Weights of a small transformer language model: untied embeddings, 9095 steps.
Each number is 128 + 24 x the weight over the matrix's rms, rounded and kept within 0 to 255. Layers, rows and columns count from 0.

# layer 6 MLP down (transposed), 640x192, rms 0.115, rows 234-245, columns 0-191
[[166 151 123 126  99  95 132 149 122 158 139 144 135 133 113 132  92  87 129 150 146 151 104  96 133 120 118 117 147 100  98 163 127 136 138 124 129 152 143 161 131 127 120 130 139 163 122 149 120 132 111 161 110 108 115  87 116  95 150 142 151 140 104 150 130 153 130 120 110 108 149 162 102 137  96 120 140 127 151 150 152  90 126 129 129 149  98 108 166 169 163 107 123 123 115 162 140 139 111 141 164 159 135 121 139 117 163 104 165 133 128 106 100 108 117 132  96 191 169 148 130 135 140 103 132  86 106 134 115 101  98 167 121 131 134 162 117 139 151 150  79 133 122 122 138 110 141 140  98  99 132 124 166 140 163 112 131 117 114 124  84 118 105 126 138 144 108 127 150 179 127 119 142 146 139 147 115 129  97  89  91 118 148 143 118 152 129 138 163  92 144 139]
 [114 125 149  74 128 107 139 105 108 143 124  89 159 121 110 148  93 136 157 123 149 109 109 110 123 131 128 128  79 144 145 151 139 154 119 185 110 156 135 135 151 135 123 131 125  95 153 168 102 153  97 129 129  85  91 164 122 132 126 149 116 155 126 169 100 115 118 135 136 166 151 134 145 174 113 161 124 118 156 158 150 133 147  88 123 148 126  87 120 127 155 141 135 128  95 128 133 148 119 146 147 127 134 152 126 143 165 155 106 129 122 133 144 129 138 119 122 168 178 170 140 114 167 169 121 135 116 117 120 146  90 145 130 154 141 119 163 136 126 147 120 136 180 126 109 165 126 137 154  96 132 104 129 112 109 144 109  69 136 140 125 137 132 108 137 135 141 110 150 148 146 155 141 134 174 128 123 118 152 172 144 145 153  93  99 135 180  66 130 129  99  77]
 [102 105  90 127 150 124 124 100 140 131 147 128 129 132 163 157 133 121 101  96 111 116 117 168 119 107 110 129 122  63  95 120  94 170 162  96 117 162 123 104 186  92 106 126 148  99 110 122 142 130 156  92 117 147 122 127 104 149 113 121 135 149  99  85 143 158 138 103 144 148 171 123  84 153 175 123 108 151 143 114 106 118 155 144 101 126 130 147 119 135 146 146 108 130 107 107 133 148 123 107 126 111 146 147 107  99 132 122 104  49  91 113 115 120  74 132 124 153 106 147 135 117  86 144 137 125 170 133 108 122 107 132 117 160 111 148 107 103 103 138 145  90 162 128 143  79  94 135 121 143 177 134 158 102 142 134 133  79 139 136 147 113 149  98 128 145 149 109 101 135 161 115 150 165 147 114 146 135 178 120 157 129 146  86 152 116 108 121 135  75  92 123]
 [136 150 155 116 145 150 130 115 122 136 130 142 124 193 115 124  95 147 126  82  94  66  62 123 111 116 167 151 178 114 113 122 177  81 128 137  91  96 123 134 121 113 125 157  97 148 120 188 131 166 105 126 113 146 135 146 117 141 148 148 122 163 134 143 156 105 115 127 130  86  88 119 141 137  73 159 157  82  89  74 133 107 139 137 140 167 116  75 129 131 114 109 138  85 115 179 113 168 159 133 143 112 136 134 109 138 127 104 120 126 109 111 118 136 133 128 127 102 136 120 152 152 130 141 141 100 125 125 140 131  94 133 142 160  87 117 121 116  83 146 114  70 103  99 177 110 111 136 121  62 147 129 136 111 169  83 127 126 123 110 157 120 109 119 115  62 132 119 110 148 113 125 160 104 118 127 112  70 121 112 160 105 102 106 100 134 119 163  94 128  86 160]
 [137 141 124 127 139  56  88 121 168  87 156 102 118 152 167 136 164 179 121 134  96  98 142 119 121 105 140 162 126 158 124 123 116 129 148 130 110  95 123 128 155 141  79 133 151 173  95 173 136 147 117 127 131 108 109 148 162 129 103 109 161 110 107  96 145 100 139 142  92 126 105 129 143 107 174 133  99 134 103 100 101 159  85 133 119 111 142 157 134 111 134 108 161 167 144 133 135 137 129 145 122 112 145 160 142 106 140 122 115 143  98 179  95 120 108 148 126 142 176 149 113  89 103 109 158  90 108 131 114 123 148 133 136 143 100 126 144  83 151 140 139 133 118 149 143 101 115 143 142 142 144 101 113 161 140 165 174 173 126 123 140 138 138  80 102 165 149 143 133 121 118 108 140 102 132 132 150  97 110 147 124 113 124 147 139 141 103  96 121 114 114 140]
 [ 96 154 119 134  88 104 107 153 130 134 128 110 134  80 127  78 113 130 158 130 182 143 100 110 111 126 131 131 154 151  95 101 118 144 125 122 112 112 130 122 140 133 106 150 113 100 142 103  82 115 159 123 138 115 144  89 144 134 107 164 123 144  94 132 128 164 114  91 144 126 133 135  79 161 171 138 112 152 134 144 141 101 141 181 141 184 166 132 151 133 122 111  96 133 125 158 111 114 147 127  79 158 134 146 122 108 144 111 129 115 110  47 119 103  84  66  76  97 149 130 163 161 122 125 142  96 123 128  98 101 119 120 167 119 152 131 133 105 162 164 119 132 116 137 134 149 126 140 151 138 135  94 141 106 147 119 130 131  84 100 121 114 145 176 140 113 122  83 129 120 147 130 115 107 113 138 101 151 143 122  91 150 119 151 146 130 129  98 159 112 145 138]
 [112  91 128  69 117 118 136  82  80 144 109 130 130 113 118 107  88 128 119 149  93 167 106 117 156 144 104 136 105 149 130 109  92 109  99 110 140  84 123 145 148 125  91 141 130  84  80 162 118 118 147 148 113  92 116 107  90  83 105 126 105 139 133 130 114 143 110 113 106 120 124 168 134 104 123 146 124 133 135 160 145 135 126 125 110 189 108 126 158  78 121  95 191 135 123 140  68 149 118 131 148 135 139  96 100 150 120  90 146 119 133 133 149 198 105 158 149 162  57 120  84  73 120 124  85 110 127 147 137  84 145 107 156 114 123 118 119 117  85 152 108  90 130 107 113 107 206 151 131 189 108 115 139 131  79 101 145 131 105 112 126 132 116 134 120 149 120 109 129 108 117 130 127 132 104 101 106 158 164 123 121 116 140 102 178 107 123 140 183 102 141 161]
 [131 110 107 100 138  73 117 103 148  92 147 103 149 128 138  81 159 174 104 131 127 129 145  66 149 137 111 128 124 150 124 132 117 140 114 149 138 113 139 107 159 125 133 117 140 145 154 164 126 151 116 146 141 133 164 100  92 107 159 169 124 154 165 114 148 164 120 138  80 146 120  93 161 137 131  70 168 158 133 121 117 112 167 135 118 118 120 118 123 101 173 122 130 121 151 112  89  91 119 153 149 158 131 139 150  95 118 146 176 142  98  86 121 100 111  93 150 133 148  90 132 123 137 105 156 151 119 130 118 125 125  99 129 152 135 143 112 188 104 117 142  85 142 117 138 159 148 128  96 135 119 109 103 136 130 138 134 138 119 170 119 116 132 145 137 148 124 141 126 151 124 108 174 143  73  71 118  89 110 108  98 156 153 135 177 146 132 129 163  89  98  81]
 [100 173 141 155 134  92 117 123 148 107 132 142  85 127 135 151  86 125 122 137 109 132 128 144 150 122 164 109 144 147 130 168 123 164 118 104 127 166 107 150 114 151 140 120 147  99 134 160 112 151 129 151 153 137 147 114 147 126 142 131 165 135  77 159  97  90 124 133 140 118 159 142  87 145 133 160 144 141 110 176 106 139 157 156 161 111 193 167 123 146 158 117 144 114 142 110 116 112 156 110 161 140 118 152 145 100 159 137 107  96  75 114 153 141 112 148 127 129 109 126 119 183 125 169 126 198 140  98 141 144 123 147  95 119 136  98 162  86 131  81 133 139 120 151 140 162 131 143 161 141 122 134 106 134 128  95 125 140 166  86 112 121  67 134 108 130  92 141 138 142 143 120 110 116 157 141 148 123 157 146 142 123 151 148 163 156  88 112 136 156 127 110]
 [124 116 106 114  95  85 152 116 128 172 122  76 111  96  93 140 111  91 153  84 103 152 121 102 116 141  93 123 122 123 127 140 120 141  71 140 139 126 136 139 104 167 158 161 141 105  86 112 141 149  94 103 114  63 126 118 122 175 127 154  96 102 104 137 144 136 115 132 152  96 142 113 128 117 183  96 139 128 129  94 112 153 144 127  98 117  91 106 104 131 111 104 127 140 111 141 139 130 142 127 108 124 151 139 101 129 166 175 108 167 105  35 155 154 135 144 120 128 117 146 160 142 134 173  81 112 109 103 107 136 140 154 158 157  83 116 154 154 124 127 116 168 118 114 146 107 125 132  90  96 115  90 146 116 148 102 117 151 134 116 136 164 141 102 135 111 121 125 124 110 103 142 120  92 172 147 164 146 130  98 146 165 123 133 140 145 151 135 119 124 116 120]
 [128 158 106 124  92 149 165 151 140  99 128 111 160 144 120 153 161  85 143 129 140 137 157 136 171 108 142 124 109 171 122 120 141 138 134  88 115 114 122 138 133 134 115 137 106 143 125 123 160 147 127 110 115 111 103 139 128 124 164  95 108 118 169 133  89 150 118  88 147 159 151  99 131  86  80 134 109 155 116 116 128 154 166 163 160  93  99 141 106 109 171 129 139 167 124 105 183 121 155 155 121  97  97 138 167 172 105 141 144 170 151 129  87 146  82 111 156 120 123  94 132 133 133 146 145 129 160 116 115 126  72 102 152  81 118 160 128 108 141  95 200 150 119 117  97 146 134 156 143 114 127  90 132 139 124 125 136 110 108  79 117 143 143 129 130 140 154 145 164 106 125 152 115 140 160  99 132 115 123 150  93 119 118 102 143 135 138 147 134 127 129 113]
 [145 147 131 152 147 121 172 119 185 136 185 114 110  90 127  97 171 110 138 112  94 134 121 126 119 118 174 119 106  90 121 133 152 117 109  73 137 126 150 159 136 147 145 138 186 135  91 107 135 123 114 143 126 135 142 156 165  94 145 152 156 116 160 134 148 121 135  82 132 125 122 118 171 113 120 130 108 132 131 133 152 166 106 146 107 148 140 149  94 156 100 143 137  78 140 133 111  99 175 109 130  78 158 188 126 110  93 142 174 100 137 137  95 110 134 112 105 119 139 149 111 105 147 110 105 159  98 133 109 160 143 135 114 143 117 114 128  90 174 151 145  96  89 115 150 126  82 135  60 103 123 154 134 134 175 138 148 151  97 171 131 152 136 114 132 155 119 156 119 100 149 158 119 103 126 145 151 132 150 130 113 105 100 130 110  94 135 110 120 144 113 117]]
# layer 6 MLP gate, 640x192, rms 0.0796, rows 235-246, columns 0-191
[[108 138 151  83 126 110  92 134  81 125 118 108 152 176 139 133 113 107 179  78 135 127 120 145 154 131 113 116 128 136 153 120 141 126 136 122 113 109 143  81 109  86 132 107 137 161 174 113 156 155 147 157 128 107 165 147 157 158 127  91 136 105 145 105 152 167 108 169 134  98 125 145 118  80 111 120 169 147 115 139  80 135 140 121 108  89 148 147 117 134 116 131 119 130 142 123 137 110 117  81 102 150 151 125 100 102 147 142 164 147 119 105 154 114 103 120 127 144 110  96 132 155 129  92 115 106 102 118 109 113 112 108 113 119 146 119 131 132 126 133  92 103 155 137 116 128 114  72  92 112 140 116 116 136 115  70 125 128 111 142 131  88 110 138 153 152 118 188 108 142  97 157 174 150 133 120 155  88 122 140 116 112 144 122 138 121 111 102 141 155 136 107]
 [106 128 122  98 168 131 122 146 108 149 162 116  89 139 115 130 128 134  86 142 123 159 129 149 112 149 182 116 119 118 126 178 134 112 148 130 148 136 131 100 126 130 118 139 140 142 126 125 159 143 117 100 121 130 130 114 134 128 130 135 124 106 116 113 128  93 159 103 128 164 120 107 112 112 150 142 113 117 157 136  70 125 118 120  89  68 118 135 104 116 145 104 152 135  91 126 141 156 123 115  93  74 120 164 118  84 158 106 123 107 184 158 142 106 145 104 131 155 118 121 114 100 149 165 163 120 107 151 123 142 108 145 172 113 112  86 133 107  98 113 175 119 122 150 151 121 120 111  92 130 124  75 141 166  98 105 154 160 116 166 108 131 120 102 142 119 144 118  75 143 149 193 134 164 126 158 143 124 108 113 116 116 160 181 153 118 107 119  85 106  97 138]
 [132 135 116 120 118 124 125 150 142 145 109  67 116 143 125 107  96 101 120 160 144 102 130 130  90  67  69 119 108  84 124 141 130 129 154 123 133 134 156 139  89 120 146 143 118 119 181 143 126 149 187 130  60 119 104 149 150 101 164 156  74 134 118 147 140  93 141 100 139 123 132 123 157 136 140 140 116 131 109 127 105 130 138 155 128 127 190 135 116  97 119 148 202 106 150 131 127 131 112  78 127 150 152 148 113 157 166 113 121 112 115 100 101 139 119 149 111 133 180 112 163 108 130 161 118 111 134 142 164 130 166 120 139 133  98 205 131 125  84 151 126  85 110  99 118 160 147 108 151 125 109  96 130  86 141 101 128 132 169 134 137 115 110 121 139 119 122 129 143 113  65 117 144 113 152 115 142 157 126 126 113 171 146 138 137 165 122 127  69 116  95 149]
 [157 130 125 131  69 132 128 107 135 134 117 167 123 133 117  93 161  88 102 149  97 105  71 145  96 133 153  88 125 157 130 117 104 134 114  76 120  89 156 163 157 106  88 121 139 135  96 131 126 151  75 172 145 115 123 136 150 142 145 144 141 113 161 154 130 105 109 124 122  93 111 129 101 125 154 145 127 132 134 108 120 134 117 108 168  97  91  94 158 124 147 130 158 123 132 145 163 209 142 100 103 119 136 101 143 152 107 111  89 135 132 131 142 129 145  94 146 154 132 132  76 120  86  90 121 128 126 159 168 118 158 148 116 157 136 145 103 129 117 139 108 148 142 136 120 153 140 112 126 183 146  80  83 146 147  86 122 136 106  95 118  77 109 123 111 127 135 127 124  87 135 107 132 120 134 101 122 127 139 103 138 113 140 131 138 108 117 113 147 138 100 122]
 [141 160 110  87 116 143 101 118 118 118 134 123 120 108 139  98  87  81 139 155 164 144 153  96 108 124 118 138  78 168  85 116 134 104 129 104 146 144 133 124 160 116 140 130 114 100 106 115 113 141 143 133 125 119 145 117 122 129 125 151 148 124 156 108 118 123 122 130 110 129 103 167 107 139 119 120 139 129 134  96 163 152 148 171 151 113 114 164 114 143 102 134  88 136 126 170  87 118 124  93 135 116 131 112 144 129 107  93 169 143 140  90 133 104 102 123 133  91 139 138 111 119 152 178 141 123 116 159 153 101 114 101 143 131 124 147 149 146 162 169 124 113 107  92 120 146 141 122  86 141 114  93 149 118 145 111 155 120  87 105 110 125 131 136 101  85 125 111 151 113 117 114 102 121 127 124 109  96 135 133 111 108 160 160  99 135 124 121 151 140 175 129]
 [122 113 101 179 133 141 110 107  87  90 124 114 130 115 194 136 163  99 145 138 114 127 116 191 140 193 158  87  93 149 168 115 102 124 175 132 150 150 138 156  91 182 128  66 127 170 139 147 164 141 141 128 133 130 169  94 123 131 117 111 131 167 119 180 124 111 111 128 148  89 166 102 141 120  84 146 143 137 128 110 139  99 173 128 124 169 118 131 138 124 126  82 132 133 111  98 144  86 121 154  85 103 142 117 140 101 153 143 129 155 146 161 102 108 146 107 126  96  80 115  95 150 127 169 119 144 130 118  91 110 165 111 105 146  85 154 131 132  92 144 137 120 136  93 111 137 130 196 147 110 132 104 105 105 169 122 155 129 124 116 132 160 149 122 148 143 115 123 101 143 107 116 130 133 121 109 147 145 146 156 145 154 123 132 104 140 120 123 125 134 149 183]
 [133 136 164 115 102 109 141  84 165 147 109  89 118 156 131 138 129 124 169 176 150 159 108  80 140 102 141  76 135 118 130 123 122 126 136 144 107 156 132 119  89 122 144 101 149 104  94 117 127 112 107 131 120 122 112 134 110 133 118 138 123 122 101 159 121 123 110 115 165 124 156 119 118 165 146 118 134 123  70 118  76 119 125 129 131 101 120 136 177 144 132 101 132  90  99 163 164 146 118  80 106 172 164 149 143 137 102 117 158 158 141 139  84  95 123 130 162 134 185 153 132 112 132 133 103 153 112 159 111 139 171 125 169 140 125  98  97 112 110 107 108 139 123 119 141 146 152 136 135 127 109 102 129 148 131 156 100 160 140  74 134 119 131 166 112 162 129 136 153 135 175 119 144 100 153  84 149 105 106 132  98 131 120 156 142 117 156 121 118 159 129 168]
 [123 129 112 131  67 158  90 118 136 117 116 128 165  96 144 133 125 118  97 114  80 151 117 133 124 139 151 149 102 139 142 117 132 158 135 109 139  91 131 120 135 191 152 143  94 127 142 143 135 125 134 159 158 146 149 123 126 164 153  86 124 105 113 110 144 127 126 162 116 142 189 146 140 141 104 113 119 121 128 145 131  95 155 173 151 152 109 130 112 103 146 120 160 188 120  90 154 125  76 122 104 142 126 150  95 129 126 136 128  79  74 137 118 125  97 133 152 155 100 149 108 146 116 141 169  81 130 147 127 133  92 124 107 168  91 168 141 162 125 158 180 113  97 151 102 118  99 146 149 138 142  70 179 140  98 122 111 126 139 117 125  96  96  84 144 177 109 157 105 167  78 121 117  97 131 143 137 162 142 154 160 107 141 158 120 133 122 151 151 105 127 123]
 [106 115 132 175  89 115 134 134 140 148 108 165  81 122 180 146 112 192 158 182 147 113 135  87 127 128 171 123 142 126 150 174 139 104 128 135 150 148 150 128 146 132 111 147 137 144 115 140 149 143 133 121 141 135 117 154 144 114  99 113  82 140  87 152 119 129 109 120 147 153 143 134 105 108  92 156  99  87 107 176 140 133 139 128 152 154 103  98 138 102 185 152 158 148 139 107 147 137 157  65 130 122 158 173 154 151 119 127 136 106 170 145 139 146 140 109 110 116 178 163 138 143 127 147 159 110 136 122 132 104 140 138 125 159 109 129 143 108 106 169 126 114 128  70 124 135 106 100 132 101 142 128  87 137 128 137 149 131 172 101 147 177 139 135 117 127 142 142 142 120 151 145 135 140  88 139  89 121 120 158 142 149 140 109 153  86 142 118 138 159 114 175]
 [154 101 106 102 101 138 131 176 175 126 134 149 151 168 174 128 117 152 153 113  90 121  72 141 133 162 100 122  98 128 115 141 106 112 127 129 115 102 133 161 162 137 140 135 130  94 159 109 124 163 132  91 155 118 124 148  76 176  88 128 117 101 128 127 135 106 104 142 124  80  93 136 104 175 137  94 170 113 123 118 118 132 135 111 138 161 132 160 126 126 149 119 107 130 136 118 127 113 131 135 144 121 152 135 110 102 161 164 101  99 166 159 102 101 125 130 181 100 111  90 134 135 143 107 117 111  82 148 129 110 140 130  99 107 121 173 149 140 126 126 128  98 162 140 116 168 130 115 109 110 170 143 138 137 121 139 130 127 144 118 140 111 121 184 132 136 169 121 139 121 136 141 129 120 119 121 137 139  85 122 133 138 141  92 139 141 141 135 165 156 105  95]
 [157 119 149  79 114  85  82 116 112 124 141 152  76 104 135  99 123 167  79 126 137 154 105 131 166 147 125 145  79 135 140 129 131  92 123 119 142  81 121  98 119 154 139 104 119 131  94 108 137 135 100 148 124 123 109 164 134  99 138 141 187 146 125 122 101 129 185 166 104 144 126 142 146 116  95 102 119  84 117  87  99  98 187  96 112  94 168  94 131 130 165 106 122 111 126 119 113 103 123 143  95 177 137 112 161 125  97 107 131  94 100 177 145 137 155 117 131 121 164 153 144 127 116 105 132 158 130 134 100 134 104 100 101 135 120 141 109 150 125 125 117 135  71 109 115 101 121 159 167 127 132 175 124 161 108 163 100 136  90  57 140 128 125 147 133 112 145 114 141  91 155 123 133 139 101 117 104 111 112 140  89 183 122  84 136 146 147 125 126 114 135 102]
 [110 152 158 140 117 135 116  99 119 115  91 112 144 128 121 124 153 135 146 142  98 139  79 135 125 163 107 137 151 108 142  88 149 135 148 120 128 120 133 157 137 138 171 111 149 170 110 167 143 135 140 115 100 134 162 135 129 158 133 130 168  73 119  82 148 132 104 146 129 125 167  90 176 196 125 113 131 114 137 139 157  73 130 153 118 108 113 157 107 132 149 124 152 130 142 116 154 140 155 111 111 154  87 110  97 176  75 112 148 136  98 140 130 122 115 126 152 137 161  98 131 136 111 163 146 170 121  91  85 174 151 133  96 152 132 129 129 119 107 143 126 140 138 145  86 149 135 123 117 145  94  92 136 154 134 157 112 144 146  87 123 109  96 156 175 123 133 135 182 135 121 124 127 104  93  73 148 168 131 121 113 105 116 122 142  95 129 109 123 119 133 144]]
# layer 6 MLP up, 640x192, rms 0.0853, rows 235-246, columns 0-191
[[174  98 141 134 143 122 150  88 133 123 114 141 141 142 123 136 130 134 121 125  90 148 126 176 139 124 131 128 175 163 119  85 148 105 170 112  99 150 113 132 114 111 171 110 157 130 130 139 140 104 179 140 152 128 120 138 130 146 155 203  99 111 169 105 168 136 153 113 112 110  80 111 126 117 139 130 129 165 108 135 119 129  92 138 118  63  90 127 106 146 132  84 121 104 137 135 148 114 138 124 106 138 182  95 143 103 122 147 110  98 151  94 166 118 138 149 164 172 150 128  95 128 107 115 107 133 100 138 112 124 178 150 109 155 154 180 137 116 115  85 113 183 156 163 100 140 132 119 110 128 163 120 113 163 131 110 171 163 174 136  89  68 116 136 151 111 153 144 133 114 121 203 147 130 119 145 114 157 143 114 147 125 135 114 140 120 115 174 145 113 130  84]
 [144 100 102 124 116 105 130 136 178 130 162 113 119  96 110 107 139 103 142 107  98 134 123 176 124 141 128  94 114 125  73 172 107 119 102 150 101 124 125 151 182 135 112 117 154 124 146 147 139 128 124 123 101 141 124 112 110 129 111 110 105 104 108 164 130 153 126 121 111 110 124 147 145 157  95  90  98 136  75  82  95 139 112 125 117 138 143 114  64 133 135 113 124 102 106 116 128 162 108 145 140 131 116 164 104 148 144  84 118 129 141  84 143 120 117 121 133 134 117 116 151 125 163 134 160 111 120 161 134  85 101 117 136 129 100 153 164 153 145 122 128 104 149 127 125 132 159  91 147 121 135 121 122 153  90 116 154  92 119 140 195 114 174 168 130 179 160 136 118 148 105 131 134 156  95  83 149 110 120 110 119 133 151 129 130 100 100 108  97 144 122 113]
 [117 147 105 122 161 162  89 160 140 169 144 107 156 120 137 124  92 141 109 116  91 112 155 109 124 120  82 128 149 145 140 105 143 133  78 146 114 123 147 166 115  97  92 152 102 157 122  98 124 148 142 140  92 165  91 171 143 152 156 150  78 180 131 156 108 132 153 157 136 129 117 137 159 155 147 160 116 110 145  90 137 141 121 141 118 142 101 112 114 117  99 143 117  99 180 121 137 112 140 145 111 105 127  70 141 130 108 117 134 107 161 143 150 141 103 116 125 138 112 126 121 137 148 124 103  81 138 147 112 116 137 152 113 159  79  94 132  83 107 163 116 159 108  90 141 110 104 136  95 140 160 109 111 114 146 110 146 116  56 137 114 135 121 146 115 143  81 141 126  98 143 123 137 142 139  75 170  94 139 139 110 126  82 139 148  81 120 106  74  94 176 198]
 [122 151 135 148 114 165 125 114 127 118 145 153 128  58 121 157 111 118 136 162 135 148 166 161 132 103  96 108 141 112 156 118 144  96 149 159 121 135 118 141 142 118 140 143 192 111 128  92 107 110 126 136 144 129 120 143 141 117 122 142 109  82 146 164 106 131 124  95 168 146 153 127 121 129 168  97 101 125 137 102 133 119  99 167 134 156  75 142 131 127 130 135 117 116  91 154 158 135 116 182 156 163 131  91 139 171 144 111 123 144 177  95 102 113 149 158 128 165  77 157 129 132  96 154 139 118 100  85 153  87 115  75 140 161 150  96 127 150 181 116 127 149 112 136 121 123 135 121 119 114 153 107 121 119 113 203  87 131 159 122 127 148 112 139 164 117 122 155  92 123 199 110 132  86 176 105 107 142 143 146 119 105 132 121 114 108 122 150 101 110 166  59]
 [141 127 135 145 131 148  96 112  94 122 168 145 142 136 175 141 146  92  63  81 142 144 111 132  84 138 137 105  97 102 123  70  74 115 129 140 146 149 134 137 107 130 136 137 125 169 164 142 132 152 115 119 143  99 129 132 120 116 128 113 100 150 117 105  95 136 126 132 116 122 141 138 130 134 126 125 147 106 137 148 158 146 133 161 154  98 134 175 107 134 148  78 129  96 108 129 106 150 113 145 139 113 109 140 111 124 108 153 140 177 156  76 118  99 111 113 167 123 115 132  89 111 118 120 114 147 123 155 119 111 147 112 116 124  82 154 163 142 159 119 116 133 101 129  94 162 189 110 148 142 111 130 112 144 142 147 171  98 132 123 131 130 120 142 136 140 132 110 136 141 119 126 145 126 114 150 149 114 137 125 103 125 125 131 105 130 133 119  91 168 112 115]
 [123 102 114 126 106 153 117 111 139 131 126  91 111 112 108 119 129 110 128 117 111 153  75  98 135  96 142  87  96 126 148 140 127  88 142 139  80 132 144 131 176 137 119 164 142 144 104 130 165 123 136 122  70 134 150 171 120 130  87 116 134 151 156 141 109 167 133 139 151 135 132 104 128  79 108  97 128 151 162 151  78 102 142 119 121 140 162 106 123  59  88  84 157  91 121 148  93 110 129 111  53 145 155 148 145 142 155  86 106 154 148 149 117 153 146 155 149 144 110 138 110 134 129 181 137 136  97 139 143 130 152 117 119 128  82 127 177 127 107 121 111 101  98 140  99  90 129 146 128 160  83  86  95  52 141  64 125 131 101 113 136 123 149 117 126 147 151 111  92 161 104 130 189 108 114 128 128 156 129 129  87 133  97 130 129 118 142 133 135 147 146 152]
 [156 157 107 148  81 190 130 169 126 112 106 131 142 107 106 169 147 196 131 167 144 146 148 133  97 166 189 114 134 151  82 137 115 125 181 115 147 116 157 128 101 113 129  95 140 144 163 122 139 115 114 169  73 129 131 177 140 154  74 160 112 107 131 114 117 162 157  75 132 156 109 144 106 145 142 107 127 128 166 128  93 125 136 140 124 113 144 123 116 112 110 131 158  81  72 148 130 191 139 113 102 115  88 101 133 161 150 108 140 121 131 103 132 143 166 168  97  98  82 144 157  98 109 122 118 115 129 130 122 132  94 118  85 128 137  92 127 105 145 134 122 136 113 122 112 138 175 139 150 131  94 106 124 121 142 138 110 103 108 108 120 103  78 130 122 134 154  85 121 147 170 149 103 138 136 129 127 130 149 112 161 161 105 140 120 113 139 126 156 137 122  90]
 [139 179 128 160 106 125 116 136 115 145 147 126 102 121 151 133 123 141 157  96 108 135 168 115 108 157 130  94 149 134 123 144 115 186  93 116 103 167 126 133 117 131 140 176 146 139 137 143 182 147 150 126 131 181 153 126 146 147 138 134 167  96  97 147 102 131  83 107  79  95 167 192 118  84 121 124 123 153 134 117 118 148 155 143  94 157 150 163 105 152 109 122 150 155 166 146 118 145 175  96 115 100  99 102 102 128 139 100 148 126 142 112  94 144 109 139  94 153  98 140 131 183 160 151  95 133 140 126  99 140 152 104 138 133 105 134  98 102 116 136 122 126 164 176 146 137 135 108 117  96 186 163 158  87  95 156 130 102 104 133 165 150 112 135 159 106 140 165 130 119 116  82 131 119 117 135 147 100 142 132 174 148 116 156 162  84 135 138 133  84 128 127]
 [123 135 153 141  72 117 116 149 129 130 156 102 139 181 164 139 115 137 175 147 158  97 165 139 130 117 162 140 111 155 115 112 120 139 129 165 117 125 117 150  99 104  80 146 116 162 144 126 128 153 128 146  77 142 138 144 150 117 110 136  73 102  97  86 130 149 124 123 139 146 107 107 138 132 144 146 149  84  96 122 117 145 125  78 133 146 149 106 110 126 108 140 106 157 147 115 142 137 145 164 112  93 177 144 136 162 140 124 108 141 184 148 125 121 117 139 110 147 133 117 115 138 113 124 152 129 128 100 125 109  66 136 110 157 109 104 149 113 103 145 173 134 143  97 108  99  94 120 121 112 179 103 122 120  91 151 129 154 164  98 130 116 125 139  94 128  89 137 104 135 138 105 135 191 132  83 143 100 136 129 100 140 117 120  83 124 114 168 120 177 147 111]
 [138 146  82 107 121 137 145 166 110 152 133 128 175 143  87 136 106 147 171 152 132 104 144 119 136 136 116 150 133  84 144 156 153  92 159 131  96 154 137 122 130 145 133 129  81 135 152 145 119 157 141 105 124  90 119 147 126 109  72 123 103 132 103 140 120 106 124 162 137 145 147 149 137 133 116 122 139 101 104 158 142 112 144 195 128 124  95 149 166 130  69 140 109 116 141 127 156 110 152 112  68 116  86 108 134 106 150 151 149 158 149 153 129 126 163 130 135  92  84 163 129 139 110 131 117 136 154  95 134 103 109 133 108 141 126 123 119  92 162 157 128 140 131 150 105 135  73  91 148 109 117 134 132 103 118  90 153 101 125 132 127 117 174 155 102 129 112 144 119  90 123 118 114 136 105 103 145 130 142 108 110 121 126 121 130 131 123 132 133  95 114 125]
 [132 169 103 150 131 115 145 140 146 135 105 133 104 167 106 162 142 137 103 114 144 101 142 141 126 151 127  76 136 100 170 152  95 145 160 140 108 104 163 139 170 120 158  48 133 103 128 188 117 105 125 115 125 149 108 149 132  83 111 103 136 129 115 104 118 117 133 122 116 153 143 161 111 129 120 137 119 149 133 125 114 165  92 116 100 100 168 121 107 156 134 127 102 124 111 146 127  93 118 136  68 158 128 100 100  90 144  87 116 122 132 110 143 164 113 179 149 105 108  95 141 120 137 170 106 121 131 187  81  94 121 146 128 177  80  95 157 105 150 142 175 130 123 126 116 164  87 152 151 126 100 131 100 130 114 134 134 114 125  98 140 132 158 142 113 104  94  70 146 132 164 120 132 125 126 135  85 157 128 135 115  91 153 120 170 186 167 179 107 120 137 119]
 [117 119 125 119 159 106 129 103 110  66 165 128 155 133 133 143 149 128 109 113 131 131 122 133 103 130 123 104 147 138 147  87 161 151 162 137 144 149 129 122 130  95 115 130 163 101 102 127 133 117 115 155 144 101 128 125 109 110  91  84 130  98 126 145  95  81 116 121 122  96 151 144 117 123 111 159 121 110 101 112 135 148 126 147 128 105 119 131 110 138 108 105 141 126 155 142 110 126 180 161 136 154 132 147 156 136 105 123 150 141 128 115 107 155 148 125  85 168 143 136 116 104 181 121 115 117  88  85 129 121 146 183 141 122 146 107 140 123 135 134 113 174 152 152 164 135  81 125 114 126  91 141 139 144 147 118 120 176 174 139  76 113 156 141 103 103 118 146 129 123 172  91 126 105 116 125 113 138  96 136 147 136 164 110 162 119 141 102 110  71 139  97]]